python train.py --n_layer=13 --d_model=160 --n_head=5 --n_kv_head=1 --head_dim=32 --d_mlp=640 --vocab_size=683 --activation="squared_relu" --norm="layernorm" --norm_place="post" --norm_eps=1e-05 --positions="rope" --rope_base=475000.0 --rope_fraction=0.5 --qk_norm=true --attn_scale=0.283 --bias="none" --tie_embeddings="early" --parallel_block=false --extras=["local attention windows", "value residuals", "hashed n-gram embeddings", "capped logits"] --init="uniform" --init_std_qkv=0.0657 --init_std_o=0.0 --init_std_up=0.0657 --init_std_down=0.0 --optimizer="adam_atan2" --lr=0.000513 --beta1=0.95 --beta2=0.99 --weight_decay=0.32 --lr_head=0.00887 --warmup_steps=465 --schedule="wsd" --decay_fraction=0.39 --decay_shape="pow" --final_lr_fraction=0.0 --batch_tokens=[16384, 32768] --seq_len=512 --doc_mask=true --train_tokens=135600000 --steps=5707 --dataset="wikipedia_en"
Each number is 500 + 50 x the weight over the matrix's rms, rounded and kept within 0 to 999. Layers, rows and columns count from 0. Numbers have three digits each.

# layer 5 attention output (transposed), 160x160, rms 0.0309, rows 30-31,62-63,94-95,126-127,157-159, columns 80-159
507539432538573445524542436504475467466549523509559489495564435532475496535568527483586440513483513565539526489429430530563510580514520478453530486594606513548406571478409529486463498511419445489546521389544492620556474459534458520629443518
569486425557593528479561537488630421566548493560443408479489588569553511513507552470485417523407557576453616456556458610520428516449408455424518415485548560629464605523481563584525477491439522570404507594432503549473532454592452535491436464
525537445468489455510522453526431471439370530493495551470475440510476500561537523561515502480523495472493457469371445541513570495554538497442544411524571519481539540501534461468436544491482435594490547487473497552427464459524511488549472514
618560428476482447507531518438498562566432503402490534549409509577433456535560462496518457518486477499532433459497561501529513449468521498523461381547558530490559448548425481537440588473529504560509495479487528499464472496509458483494483520
493522439568546455499541452495479474442594561565564514493538422554441464515553510501608415528533503610525517526490464539518459533501507476435488509596628520516390552493408532470443490501470448482536503394602496587523439449501447520603453540
569478419569560536486549552481617400548503499650429393477566564581527532536540592478450444503417517578424613492559409596526440506478437447460512419514581525648446606501508520605544468465423545566367531602423523573486516386597477524509420469
566543505492586513530514415569474488429599546472499589545456567534510541513482455487591455486498503503515511510549518449511455495491535562446447473506547508451438533531489567500454484493507461547513526425546450511434463473504452518565488509
544526452506610505473562513472577441531504535565480491492499545535525562521528495497525442515477462563503516458499470524518443517457487464421472457484508509562533552539448524548525540499469598516476557550468469476464462499507487523510524435
445497621522419543483574517505424438566536547472477559445456523490564511573541499430500501568430524461534590524470516598466452491460494429456437540475464476437586509530496607382484513465514452463598479500417502484458471502488544510439524544
544568432455536425524486487515517501412506404449537481521492439491466479503461546699510578452526526532469485483446466468509557515581444574524538433498499547441443526446482470524484545489491423539433584388554480490463532472515506533544429523
553575424449416518451544542451456507593510493487519578494468514532495479511496356503519573560457484540517483537384444495435515503423510396515477436519508457434473473555415503418457593459615522518514459442530530404467516605455572443529415471
# layer 5 attention value, 32x160, rms 0.0394, rows 30-31, columns 80-159
472546553561452428502457419483494483494531549551503544456478478484511497498560484502444464604431395526473501553572485512509583462585532488526506474554518480556528423546548453443484484516398485454520521515465499517497550570547547533554450546
414469555482503401581439417499537541540431532527474504449510443567515502437480404458385507473419436547454521545539556600437515552581543532498464589588481534534462457499533557432506555409497524484416386436517544443501504380412524449459510544
# layer 5 MLP up, 640x160, rms 0.0501, rows 0-79, columns 80-159
537485482460474532503505586439574515531431473490509411526490519519538423473426438413578426434405522565453523488499532542509482505537489570472525496542543581567573568489485594526582509546517485529444429492442536561456502433522493473514487408
466472492396493499542585604473563547492480569484426483500529549582511519468440492526515455443545508494586524433484546385570519431430432577569518517444508503425585561508497561479634586504528567564504480517456417472481477638506396471479548541
490486552497527564541474522504545480520469482523509518575478508442537449526550460484544504553465467560570558493479473518522515589459617466482616369474536558478535551535414515494540374480565418550441555506495553525528430486447499499429594468
470454521527449459467488471523440602573484488540547457503567473526438523450588565544462460449549516501489549456478508616538445515436432549488535486453500404487424459476518451455540488570472390507439551538496444459507570525537445456438516502
576440452376553537480515451394521554430489535485441524508566577541421437519475506468538519494544487491484565461481653441479552561524497416522529512504556476636470482408549573436577545561566461562518479459522448469480479485480499492428535526
524504501554457564533494563521422522422479474531550414460476446549450460551547440495519515439506505509563477425600467441495481527507534515440433538543461481435455574419529482536504465552551494509417464533541476529455442428414442465533585500
486446534581525569510540566537519487515473438473492407519483535513376601529538500542452504471462532567401464521519498553375483534532611563443508498534483564498437542492422508460451503440493601584432525529534481543378492480439530506564458507
497631547488529500547600518568591426529462448535562581419541387464386534526366535474431450580605436508594519451530512564509484464452509522505581535404526484509488478545416433584530555469529404573528575433437516555483620493526443480492446494
482444456557531439461436491501541439477475490527535360474493589535513520548572539571552481492438441444421517537546428398427486511586473472515498480470532472477538499502555538502519511505428462535484441530588546446522504536449472530427408464
437421490593525465422478480521448481458484505543459494439459530503518458545467599470574439495469491568433560481454494572478494463464444424459517520490579572493543525529377478499545488452453471528512431482559407538499505525557467437518519498
575440420499459539467512475439468467456512463447624528519568492585465529533433389543538460545515539513432468480534547573491439548535528570577530540517531505584443541526548630508536499512468400546459531465608457427474527490501413480458452410
487470509523598495495544389516462513493497426516456519575497546431522479536437505518459546532568479510488593434483529473477455490500478595488544457531490397472458471534549409516603535541509505607470510449509545536485482424532501530521473547
418529474547603506531497501480481593498448522447427512442547519501455457540444409415467493573516440447470417441484643506473452451368554531407527529487560493476464516508511534505544401461462586544483417440522444501438595511493444596533524425
452486524415593401490472434540472484496537528512473503436566504440523519576527442499489506471526468483511460491494586545431450558574426405504488501461441516491547473528521471424462515475542512484479471520529561557499441451472526470555513574
436575356419443390489511538469573417471460450462558439572593518482451559496473526505508445584574580480568471507517540438497425526537549508595550497449527574554533533481476649526618432558449398463573472482514452363445634476460415442469447469
541500487440568585428520526582559553491492479443406562521554475513462523481567446465500543557506557506543467433465521424518429549454586444492524470532483425578555453452508529466478556459516527525535497475488449447513391483485495525482469397
475498474536532392530467535590386586573539507545490437434486574403485565583471446520523349504437455434490457513485532540486526423510481550458484459466494592486570511558477453523487461534442467515444410448484499511505508464579414478504591492
521647529478506582549515483523555415581582484513546561453510537458507517492505448421497510484425466511360550581561534516493511456483530400629524567507419469609429595559502494404541443570494470617461566455363524427434492619478477573528459521
348451484426503518443521496540538537475478515530470592541503493489561466597470491537428486550589607483491510430468543564479545459412511522456455503403393538500367659490507503515444482398498455423460486501432528505474512569463421567559440504
449508560478600482467506500539544498651476554470499437396460509481540521434484521553566414525532466546457532521438572442498488441529434453467539527494476426491563452510555515449589534514520511511499401460523486466507476444550421503443460529
572439535508554477396458512546468527459497526511541451465520481466531478483530374434562462452536525526502430517440560519574513438490410437477594497479506579453524547437486529489479455466547556541476478500568536504517487409579505449541558510
461432520519490442508521509576535506562527541556510550444498413500489451537484501454404455402518464444491484519483612527448581486561603493499483611498519444504480522531431485454529563464533482452585440449493448460529599523460557498498553498
485577446548554504395647491553572512548551559475386597484466579474449448445397478415445531512522484476443561580433580448309327473474428504481452493512508427530535549398499516550537537480446458550459454487441527511497540471491464499509424489
488469544482503526455466424449559499443452472508488533482511502506521551460412495497539465567578548517419554450547569423385432414437539527465512495535492557536517475559504555541448495495498503484581500493505544402473494605473474564475560471
406604500587452585418552524459497557537572501528458490571587569446352460440523558442468444446479448486511494431518599491535395512406442525489428525607438464488474435556429520610500536527495601444434554489476384439486440494487427449510496520
552477531419576481506539444410477523409441473518425499473531560616489466490408476556572484621534612558510449484531563558468352550517451496513527440513529614441460542576495487504516523542528563511534461533514467463490570502530448504462456472
481470510467541502504567492564527516509504532499496477543458527535486572514437434448455528526465645463551550515546491408459458395518518473533487528633439621492538559481543529490554462502543449533520518531542523475471526486614576492493467457
425424387440523456528540498485506413519550472548480413468470519501454558511546579511519490470431506567495472498596446410535543512505609512419549485521431536457558553586468516557545412491570477478407545483418478430447603444465477559506531552
449563408548478524414493467530502476457512518506468403573471502542472527499599471569473525496528458442447429455536479556442496482480506430528467481521512566489419572521494608497497497393537530530480496541566425414454456544450430578436480553
530492424386596501445418448451472452540515585534498523547549520474479394517584549466459519441515586487527459541465516556507494484482472448514532474455546424495562504431455484474508558565436447456496559461442491547466459441510541445538533524
562573557510558559491614561444454561523428469490542527467573478478492457494571459499456481449557514446548487515538378427426607360452560529413552495512567512651500547534428467366527554562503513512457546483483489525440498521561495574492582398
522552507460571468465554480465531556431519588478406554527475509537489479590416459528554539520487454492541521472513475573445526533462525468442494394589471507533429542526574426574470474542425476538507487509486444537480596546423449566474491520
464535437587526440517431501472498431499416513523562528528576437486528459511568389508524564494567469585510406555558563547496434504548582433605486482442550555556500564518485454451477449484501514584452535449522433558467482514430492473504562481
389433441433466513377499536431505467565487573468527591570538573547523528414612444471534518475453566533485560380561586605510503522541498431464526484496462546527483471453542514481560477499513509590411487500573600552478499493533480540499501539
556412389443463551545534633595414411490624576487575544404491423519440470449539532517523434515505461530477538511523515538586518495482584387444582484447498468547529531472451544528606472488480489512413552530499476526519510402507535460456459479
529468378577537558491506506488506547455460562524484494468481440467396441613524432427462419375580483513405435402509506473539440548485544563400562517572578542523541529502578498496475487508522480534358486506517387496483506542598477532533508454
559489506405485502528483458582459467536471571594409558492504527539466404524439447568487475546523532474522481418483525517528472433561524501448418324520533531547421485524437476472541432617509579537558503396533486506471592572548558445508424532
486435532562562518468523544530489450496502462572516444540509627536500504507411530516428520421513579529543464550547509396514532542561441518523467513508578486585371453534502482486507491580586411438429529388407539466569599502487523455389498522
465452454518488478515554522506471490492487499507509518499508441481494523524515548442447406413514530440435425491512543447499502521476537520525614496586504445576578504498566478534491473485463468481509480432447463452534491550462493386490489517
381448504501488553471500453417595529506417416492574529467619463570474494563564582459472544458498536513483477555527542485526410389416447429459488487572519520455525442499569520502558516630504493521647465519469531399470501562514528520525412461
502561531548611501500466458439517488465522345510581475490529566474458522491509513560565350501618509504471507472484431516541468423503542413462471451443598532513419496521489459517510517520478571584541552517471431471432528541604462542495469464
516527447527523490558504431485415417479383539501528474475508535433556473568513495504520455443451508574484539409499485558520518467588587468532499454547585470436466499547480456518469467544521522539440502565580506453553465439569523414522455530
455574536634414512415467589577489429498502504562558507555491470427528469536501509525435475518559414484413509569467509552493526540596472557593540485501495502459455531513555532513528422478456507580448537467491541546486466444490470534516489391
594548396555453487515573439562465583603473517542554477483533473517506480515495497539402430446526523600397515530521489645406426503539558556568534557551396531495494542544474518540468456556505501588429538481577551480464512534517461504552511496
479513559599538512413496433501442499428391448500457495547498491474466460475553553409555571479542476534521503484492477518494460428542494484567494494550461459495475449487561444522527506515516592538486579474518454494505455440560497498490428462
426522499458491552595482586530522419493394513513407460632605546471494470622497545527472502517418449528403446378558390479454502522538589420438565398524545440519557540550509503567630377584443528511439541474487467560407504437508471468500506569
503584549566617498460494478533521518497503582509539374517559520495573499490537454559491496418441536511437528515512585432490516477487539559435483530444487556464490489462499475529495446326543540520442541482466433536418618477512450461438495489
341571515475485480520429560401475435468405525489493502465485524581500487479468480515558507495499472472525485535475471448499490578505504545453488447471515534456431562491482519602523429459556479522529484497489516535475520565597445537531437454
573543540580490590424519578490541548430506525550517573387540562428404516503499383588599480531518492560477427590474526562386520563499556614420471455487423451480425467542558535427429404452534620534516505500457410446470508470514426544557534479
485578456508476457537548491485494482530524550444559490469510396437476497627479484488474446486449511517542421513444521536496565532520482534502517426515563551577537527539513511529472555515565398445528492393414445529539417427489562545557530490
473579426407412396454618512458538521535455591524527451389509555422519557561523485545425426528520450502426521523496422463485503563530392522444549527500485541478504508588439495575522538554487428519464546446434572536457549515543530509473481547
494422519505589440512521477493463515575523518463544540519525444478535569546416520585546439598547505512479356418441509496497477525581528565585597517502483482583425510494457572475579543550468418519476553472624557568569513465489437514444539489
568502475508479432490524503518446573511510531467476490467626566523470421415493559440462506538562522538512536474593487516550457524449495517463556526603474518548383461450454508579452525507463543579497578523442464597491485589454351572457532433
524585485570504475401472505461545467621463529535482478400537499539471548516545503541426554557570531564523446468511550426410494444428558453538453513443437483483382480553527556504493595559441481442505476456401516455508633487484569510603470398
514562533381491555406499391386556522467562371522541460483509565489449506547520546469478470484539542465556536495440498492529453489500434467450479456579463418544562509479405548478517433537472468533479494498512456523389519501540559533456514490
475544576586482520441538431591483455520553467523528515495505442472487453440445555562520516482581601455546573473441582468453541504451545393543452522506452541454490475526465536473589447453477561492489456474573478520498595541516532501425428542
542520474459583490544553524441508560524548484506470521521555437511500528508521514388506437456561533468478476545443578495444518476526505474555579604527422507474540504421468517412528593507577487470499504373548520477576487548438515516510431572
538451479486622532409491433462484528497473413544465500479575481484555498504451583529386514467481568566381567522476510501474398543480480575454583483514527550593486609356535497586587446566430464478492487480398470505485534456548460465439479439
554468470490512529496472439512533501484515493496554432481580478515559562599564489473583482531539493493510470530523445479536427534512524511479465482402512539508549469485522560524624404497561458473416564466475503552523440537465465472423489485
546536434530445547479571420615469481556426469477451461585541509389576516512455566404488543516483554578498619512538423461461491484460485408562450509595568589479500503460407513548503485466540410511454446515419540483595466478504567590551434451
497453493447466428438481503506536387527518475535499472508554445526463465530555604524441577514562571529424596477473441516536519504513493441597605499501405489453413572432504488538511426588547494561504519377497508584528445583410445563560537339
535434467517561551506466518521440488444526502497439398554467575544513464465412524507548508478480569493528510499560479510462460442463457527578492464546483557454475546451489496510557434498549545522501467524475533539394535512488492452499546520
497526489437557389450587426547503529492566546470622390469541451505497529579554452466485556613482528484548453528532478514448496508489450458531555565556499646442502561504505465423578435554584521494571529507472538427454469587514511453462427451
524539521509601467472471459428439563494444518540553494572518453471480433497553487568517471552582504460562479386447427490443498410534620443527563546500520544491515586482535480467519422481640466452490527471505532521484491477539528522480543385
550562540425543499589394561594513575497501562517482554514574517455426493432572508510492545447411542595445518533417436557393537506555564518547436563560394484513581457561509465535499531435428495581478461468547545375338491526444442554507451479
528488441514487488597521508484479468520542402517582534468516544544516462559554530601468596467470527552444591557412493515493420491618539484428463489465500566517502514479495501467507405463452456476413486543492516524472506457518547563440475447
532523453510574487486486512433538418440474539560401511462552461484429580491396457507536462483576501539409428581566465366445418486560490491450554506495527462510497585537573498493609468529524478463508460551417511518469559467568482459606487495
418492551553499513520503504462475459463472489530451567501474512469518543600565406535483506539579529469476472453508494405485427444462462457481495425556557481550587479509481567538514527542506519496510550462499514430448548455426478598434465547
544479460607464500480587422545517576579557495514603512496501429474428353496481452520474501601560550529457489451489484500408498450532531519460529472483479523495491465419532495406462464453570590536488569451591488473504539530426533438530507503
442530476458465420505499479452521531489433570481489515539521503548544511472555523490476537466442526620430512435560409458530544456581495523526523490544482438591434559438482482508500487547571410447480495427441627577494400476445514418540340465
534449485527498423465481506500508432471491498487543543538566514519419633498553475502505480600526425627390514519589494492396489523454437515478535411426617541498429480444523537565436475487502515523516457456477433496491638546485373486450496443
516576493395473542520499512573440464559553491492488464582472403412569455563489539411412568435422572495413528461458442475477562528533432571591477476512546448560428497487527524461508519420543442574501578518586554498576507511532510529458477518
492486503551577560578518540542484507607435531564518487504493446451574535607592413474553411485459581475621519497400416565509507460456538382407591438439507566555598542538428528469462539556425414460449490453577471535447581487475523415549512413
524568495542533586424462569484506478504548525545469503443477528587524510485515424471402537451508546462471520507548508549517457492519497554498501462465436470487482520501543495477523457526536473584567454429470423503497476469479430416421525485
514544485515558471555446573484460399522388442516436479580559443512496531505575546462505518521564564473552451583520467498436497429478469519464525479448580543398592482579524546550539449513520528474495430414496516462511572426486479506501552543
560477415502475500536473512485448435536491516580478430592461463494448465443501549554491437428528605477572462455534543455526509541498576444513506451566495479505499577475498557487558374540486494500515445495509543504542523568426422532454494545
539513527477476519425560460536588482429488397466429467551490590496503524561495479561477473520455594462551532461493543554445544587488456461527495454474550448507510481472408586520574497545527529521490454465441522477503552476425534439486472401
557463401569609523488523610476514462480436513511552425436552559367468390577549508517558586552456462445530519462565416571432430541515505496403475528426535540508442607408473547502513493488463476526403444427592434501430402425537466548563566462
515558512406513541472420486361483467511434540613479468389556433568466598600639491507442408548509418458522506544465479445522474487509440485489648407661453568495526564527426504408389446464502475490521468516539474534509505493553495376448424504
504546529537515447461419549494429517525517464517485537507529523462531546498520413552465365519523545462505470571497535488523468433510577421459525540529608429493502475549566510439581542401499627522504504516426457449526505500414524588461506411
# layer 5 MLP down (transposed), 640x160, rms 0.0339, rows 0-79, columns 80-159
486513485434507555540548506568564453465453532572491545420445498374480504457533532522491448421481494489412468472524513537400548494510452481550521465503464494432480464508437398509543482490477459607479462512441426558517522392508464537494497505
476491397515475514508449471532523464541521507514510562532534428477526542522548574520395427464436493509473504520425437548487518455566498442566553497489465481484495446484504507468484522438377400526486488442428553618458564530552481515543547480
497475471579570594453454494577520533527466469476409560522479575471604526480467539524497439534579521404510514399405495441557459493402505452528474503443467560557451490509392478501435463511484613543511498521460467467401449525541431557525610442
468537449439472458543518503533503539468508496447462417464459525517477520568514472587474499522474572534529543481480568444504460464441579492534448428460540432537521422461582563461492454512524528495491509546414420501551542513482523471548530515
535615512506469525564482503472433484436436476528450507383548507502512456487498524582554550487553475531518545486597531464483557582485469492491535584455550444471573515538464431517520500503480479538519537574496468489495452599516560466484400536
483500509520459496413506419534436432564462479579509479449506452456503585499500538529518473501476494547515509490502446453532543437424560520568465520542503503528515585454496438515477495493557552532532468464498607491530532521572545483462435584
392474412466435492486481537471441545620481531484397437478540402467548492537440571516424419524451458549482522477537458513514548510477556462504481574400532527481526567535450554510506564580486492570474422500430481497475506548534549475505477543
481473542421456540524523555526518506488543437441419590411666466465514504524454436400560514571494492527566516533502538476431429537464580424465550466499476551424376405506630402537473507474417476474591551449534508558408495516418488487518533455
460437485462459443496496477464490552615380469519521424517456475567509535535532490560573541483501429528447509491481467402605491602515561432426427507444435438552445520568568491496485462499396485503562430466489431488501550616546538512423450423
607505486518528502479471527451514477439467491580502461470471479594463581518492418524494618531457418517457519541481517449482476530494483545578612482579522476555549518475470472456511467491475436578411477437502479535546525509543493600484492504
565523434549420613440454441412474556507418482436550473522504408479471547600503559497441579602473524540463519474517535432465483514475559596492478427468512479590545526469459463453432531506346451595533437489497508440541576537416460501435470518
382544530518525514472453549482495532487447451592469543443570528491410536495604496401493543509602534553511500533523571507505465587504572472422422482483436536464525453580492598559461529561471536499467453487447432425502521551462465498573508412
491448536395565542479551440529545522542481468373580448566491450497475471428416466466454495472462424450511513521494473533482499495499617411463576386433554497458551491465422523520453501442459517543527485516494611500482534475539476626489551469
547515527474585456573534446497540551516443457557555482515491516414480536517499530464506456480476502382586444488495466512490556499504391442538568531509464500482518405558441535424501569424493523628519506537493520479620521585546526543523416526
445446539506517514331546325439481474476476499456593396589550318624495552599551561467533420620443543536510458595498474564503527446516547576513580457455470581461494501518459450501540505584588440591553642545508467504487547500431590599495518498
545438514515406462523467492520462529518472478531509474483515460489428554531547493484520498427583591535433531562460477463500563493533430593468495541488371575535511577427457417552521448451578508557447570519603506540512521437570502515490553490
491511535452551552532550390524551594504355550484549456547466517535395537486487576486523637571530459527473471476511357502450386465475525538489467469465503477436446448529535508455365486550477540436563499474602541549443429554525525591516425461
538578537455451445460480469554543518568543554570569598471485548550431539525507461383556544408523486469487449494587586485540560544503555474558551593476360560564480601442449483469495442630590439616458444537493449530460460617517511613565643532
512480524490543410423431532516534487452446506481621500602505439516493499514486556444458567468486467504455539496376432658550577541558441540446489501482471467516441478461483475578394476462480522415577452512433488572545497480617496614456512573
485468577420526467489398418559516577528563527502500498610456514551503538453487419473460548505465569422516504374518497487486455443415535501494504450503464463540492430493555459519544502543509441534398455485588509622470513553445508592573480465
533579471482549459494508562434493483435484494588469536527515487512461448513462506595433502588546455563509447481535523443507516508496559516489519459437605558584574502489497597509440533484504501448516547469501502442555576501402588489523509434
553506603470530459500535578532528383587540557520431532461470502517444558469457499520471458480426419477501620559578571497437549553517557508524345548582550454477476483544560521485469438488475454457493470501433537498501514495542506534497486518
650484472406519559527600403480545514425512441452629482495401490586593539416507474507564498500524534536562451500475473469344479458428531540527442572505517469547438400611564402433405562518549561496453507567463475544445490516478454533593441553
449564504566536515501420499539500460517633513490468524496442576492539493476519495432507490511539548531458459537518543488412474504452463450431402490465512572487414490525484508509471464586519556454484459460517475477467481538450460480497525473
483471468532439538399425516445403480521489556511456427399508517369448583508550575524488475516399516506544401448545626477580473440530491446512559543499460455539600479449543550473423575462530491566448491567421421464496548483501545438498492488
466557528512445452409529545493556487419508565506500479447593541496412536572504519502505457494490489478496560581479443484412480563472600529586549350520589485576510520470439580428446437517454505403553476465499468496554562484472514557494528533
398519512402572486537509525423452526492514423508518556518523425459489515494502513558493510507522413540469438543559475451489527538611426552447551493424517516480581448505486580587514506534517479491520495501564540551517455437431483511524456432
421452531431502553523487426429532447491537418470607523423494450515471522553522539587515457511433425487475446518410473455423562392495548477518493524429512440533462541581452463530504477471502568600510519486417503456560581533513597506538456546
434504466513408611504570505495508495501482575466468581505590538523534494486556475525531526519525529473418503461517386440428470449497587497500506406433572582566570552430488480522479492583441452514570523553485484528408601498481625460448539469
525436469480508460568494485467491554465465485590506506547438462452508501520525483495437484446519509493580464523528642456384487524492480464575566383537499521517488608460468558506574456507468528416466498438442399468503498447527537568475444497
575566460514515474544584585505488513444487454442532562546542461534481426560570443494518455405520421484547490580411406469450508552479540435533654556549417509575481464540419434541616557484516438510559575462482477465512399498549510523519565357
471522459512548421503513495506547489525501564484547438450557522445590460522497438533482553561463471514398534542522490491490488485480475539522524479528499453518547421420520493540434493441465532405552474537442466518620408469515475446444463520
481412499467447499597489502600473527534513513484490465542446460443545585492576545489528401400556648442538570453545540454516476501491508530504432579532481437537400540445541427447533527563568472488494495590482534543582532517517527505478476515
468451582434528474490527562515530536494479503520592484551537410455443523528498440561513489486504535500518533453528390493419583495489508563417486486511347552493491545444508501511447496469583401607513525472584520580576487507510488470449458476
492561494477502494526527494477419451565500453485406530557455544445551471450456464446499468543477431483577447463532604432479537514557513473557521389499495503531570507503414463532518524573433454494561581487508487449476582561480557523518491525
603602579542526413480528503477446509462512402461558602523387513498446473490520520467523483416518481553494477580507543501403555403488495422511541457433493522639563473508389515522435454503557426522447522475468597443488525535575496482456488532
525582524469453505482534425447512537490437525441440487526462517483469493478502436492511564563514602536517440490430467599541432398427624488532403495389561459401576582497506498511513518575409515382550393497409526458477520540511529599418406393
549459474536454486430530522558502506452605516470485530569380546458522635468519506498445463498580486427562483547530507487473548571543438567531542500508549467456511411530506528452402572457502494419534485421575542465496503544470479500411469516
559531482547543523485575565541501467535481485492516511527472544451519477424481531519484514546528480457523518521540485508472501556474497574481451507481527455510460548525464503487397388437443517506492511548490430520456623559498528517510458561
476629396542475549583475470449470432523447535651612502586474461454486485523531538585500569477585462487543533419477456442466581465479603484465414480472618437516559523462488478497577502579524518485469479489504503504477509504564387362525437550
524565564578474451583518478471474480483537391478566542421443569475528412497529537491495385539550513508494426439539431501414600446523436505484346544537529581551463515576553520455524559416468561492525618477499472508524580548549453435529499493
464487423527485548439472461507503515542435470513502499508459576522536573496452517480435486522524517593540450514555586545418452520487578419539489508561578506481487476481496512466477555520451444540508463459539617425480517504503482584483424424
528475586477452531479506427408496503471521482433488523515534531545552464480425422438563485463494525466387555473487439463371452530542545402532518431506514492520507502491560467559466466434574574515580471543522430401532478542488499566482529500
451583482418479498483599400486531477409446552528570539476491498513533443544440581577468499561502496544564494442644513627485454520516586523513466481504480566629516578474547530509529410499482527481491498532430489455447543508469519548513527415
478505574514544470492551491499434532454479430530510480532377502554546434505459546549539556464432597498610459513515482465558435453547498469512388537490477495511521391411547431544548512538487557481559460527441453546432488564550489522495491534
491531483477572484652506498433486640465479538585416509630375633471565452532551515541482600464466520548491454498522522447501552498345462469451450438462490454601501582470570531466439485413506470524532484513386423417514572519518511416394486585
413450431466402450444500468468475407486377502579531440627619364505485458551458490515460551563589459488502491451621451605561516531532426476485535544501437540546589501486513581564473507486480437600513519493485553605507485517463558470552485443
458529489458505497480501495505525442529470479480532558413534492450491545529518594476445510483534463446548456533498438406616558399488452465494601539436567473565452479503494480547474517525459542435475467441478525384593505397574494418485499528
567474523426478553493484530541489505508558505468385507497429527601528485565462480560471543521549511526419481465553569461491477424441550507528480550431494481433442589476586495421525476514499481500569472394493572391559456502484454554503485548
564499485494562496546389468512505416551542392572472528552483575413466509518428551508515465514523493463480469507519560462466504546505460503543460571551503502466461445531527487505476519430554646516434549502549534473514539494526501549458448434
512423512517534453467456559623467528442584513532491477411467483560474540550538537486520454387540501515473370506484448544530554527500455542519555490463512551539491412486467552551425537506500542476388602458474473514512565470561550509515458464
502400525508515616551545551475493483473523540442531481512615413451494514556429482495486457499574493466548496436559444484476420626499550521493550517525539520583500466567610536531490552439524476489613442531530472428520547441486411510475436543
507506468497511400463370400506557538558518486509536439568530451441437531528496470541530505498438472445495419548413336541594416421501501500589537518526529551412471439511506488499507542501442388519504639477459537515508456500560506517584495537
568490503414487438406387560475445478491481448437542505425532448558449534502496469576468518554543490480565538503461471514447520532564619443593454551504525470491433548567491518449477497513447508474544469468477582548571511433585523454574498561
503508511464509425503523477511483528508476615507494406493588500468532468564605515541530464481525558492408424530541452468462489513505448575384533514505518522528583543425471518512494527438555534520543529526490457505541551503515570527475433470
576522509461505551486463494536536490581477468502534387456527452613493469480528640485499589474408481547492413525556518491547582547493575483434611469492529527548489426527491455558505532414438447531478515492615500467499451469434429497518494470
502458588475513469512503598474503430480500505558489482559516429572395514603471483475466495387413521542506477499512485491521426510503554664507527485494499471465523523504531512432507467421573514443560536507513454406503477498584555531437571467
538508485496463511443498441486467472538498490515525558546323565467565481475524437536422547539464513529476569591543533513461547480510530489441604488429499498472599570538443534426455515503551515525559530488542522345604519525457588490437599397
498524493501548453511460460426558430524579537615580511375538529484520413564496450502442452486499429464603444489559523507540505491546474499481512406587494516520484462549415469472462535536499476519605471479534506458517520565431467468525498463
578575553485469516450416525561560530453525441416549448532533493500563514539579579564492523415509445621490526494545504521513483635611559565556439474525366528568498514483479522443470439468463414468499504497460488520543425430484547556542592431
538540525530578506514472411518494473505490441516387489531478501387524546529535534533540507475476552448591470480405496472577444549370480494552491484450519511469485566515561450399532479454454438487572579514499536476488555551434400482428546439
420447444418491463464457523470517456438436438513488492457447480555490508514548512517521494515563454518478497510486454536538552572489533572514539505494510487527517495500514490521505519507537463483425551491444498573549475488493589506572476572
540491557471526475428527564505598501484548568548500650532444469482401431494526492434438509407561523470462425485596508549581509408527487535435512531567471452458433487538395415551430548493511519467549557434525438504511526520456461432519461619
449522404540579452491472484469486530517478424497567527522623466483480546490471614439447502519388512440500474465502379548604499452526562516503459494487501498647483547493446433512503485494512494578523520616455479480476484500534492526526533484
514578588615551478544549520519478429461454536482466568557402527467519509420532575460411494521518503599591441498529529592443440494489535565515544413471491491534484440593480464495457608551479441555487450519484505524505541598535438598529436474
387563465476441546556524477524501437502503494551481424543581456506549496529642485541410406484510451549507495518468508521424423504523632503465525460478551559512600583462513569477479475467514480499486532527521446485494501575504546533421454394
504565516547458503476498518406501633454608518462487494520370433499567459534479430551414443511566424476479528584617531516470519535482428447422485596388510453499479578602485459470512468440482489394493430507457487466450415480483457507461534456
551554589476576480521527539597563564505500569543448504481520573522528458519471480419464534460549543434517501454520536596447487473359520466463429479438528503405457538434481584546492429525529513435539512491430449529464531585460510444543480492
485477473549550527515497539550478439522544516480502493582498585499582458532431496547363506521563486474464527494458473520458385489446568478516428497480580419496565471528547482447474546494465444528470448625446515501479562587548537544467469506
492536606583507518560490434466576596552474465410520534471456493508548523483596487529423521461477513465490497520520518484548478512395579445570348481424505506522506456564466537492512520450507510511483518442502523542480522549542544530491517475
424441493411494456487517544524466461424521420532516451503484557399418577553419461513467498508430563496417545510687491507539556465469514528585489515549494361471458514492518401568470505445509514493512492417526537557498490557495396489540388625
403545512538524583456495493534521424468541517571428470413484454483507508556546519505457485455499506511483526514452486488447499516504574491505494466588460544549379487474494518452544471374513505483590531541538447536471511450506410553421547575
502593526572494557537466483533532554581509427452433510471590527510585448535525511481522519457567486509544492423571495512532514526521501466475527520435571531461568491513495519517428472497427450520471560502442477421476453502528505542432651432
550483490430552475487507456459501516457491566416492476468441543507563536422484592542532482414437468421483538578521545562487585459523550554507523477478486457555516493461450523598491556454417500558435437499467480547572624428548538475566446559
525469603522569566486554403390508516474500547499438516552454484401602545500533465490474584495515431423548490489539528544471413574510449513475513542391478506432583457479477489450517492561518443558550503550391549550519455503470470511416439515
589465445481468502529525556505488458428534480455545493472261557526533484457454547484491487468476524487563477477527604488475500568442451482560564523425536478470464489481479533499497379494547494506535468525493545492463504563501475513559536586
525523472460507407604480476470518451454544386474451445631347520516547435490548458520501473492579490533464546589483500530518517508587468500497556508518422491554521453465450498520474494576664493506531508479492564486530555521451461448438487435
534560496450537520534566526482537535542447465623450488523576462496367430503572502537414497484503494507551527522443484495485340567498465497494502455552631465539499598505431489512524499568588571490538439435498491488531468453540584547420445498
440586485450445444527488486462501582389424576515438583526464540650430610551539522540555605444622436566516447481586480441481450484534493504518528506536470503459392499446510546512491576556618507517486552422468379381561384484442459522521539414
533432448457541526451598456459533440554511546437524529425569497483534465589487490529449485522440483438513522457497465555465536603525429531520457523471452467596587502515582530536450413431424457567438491505514498498592501489483551579497429510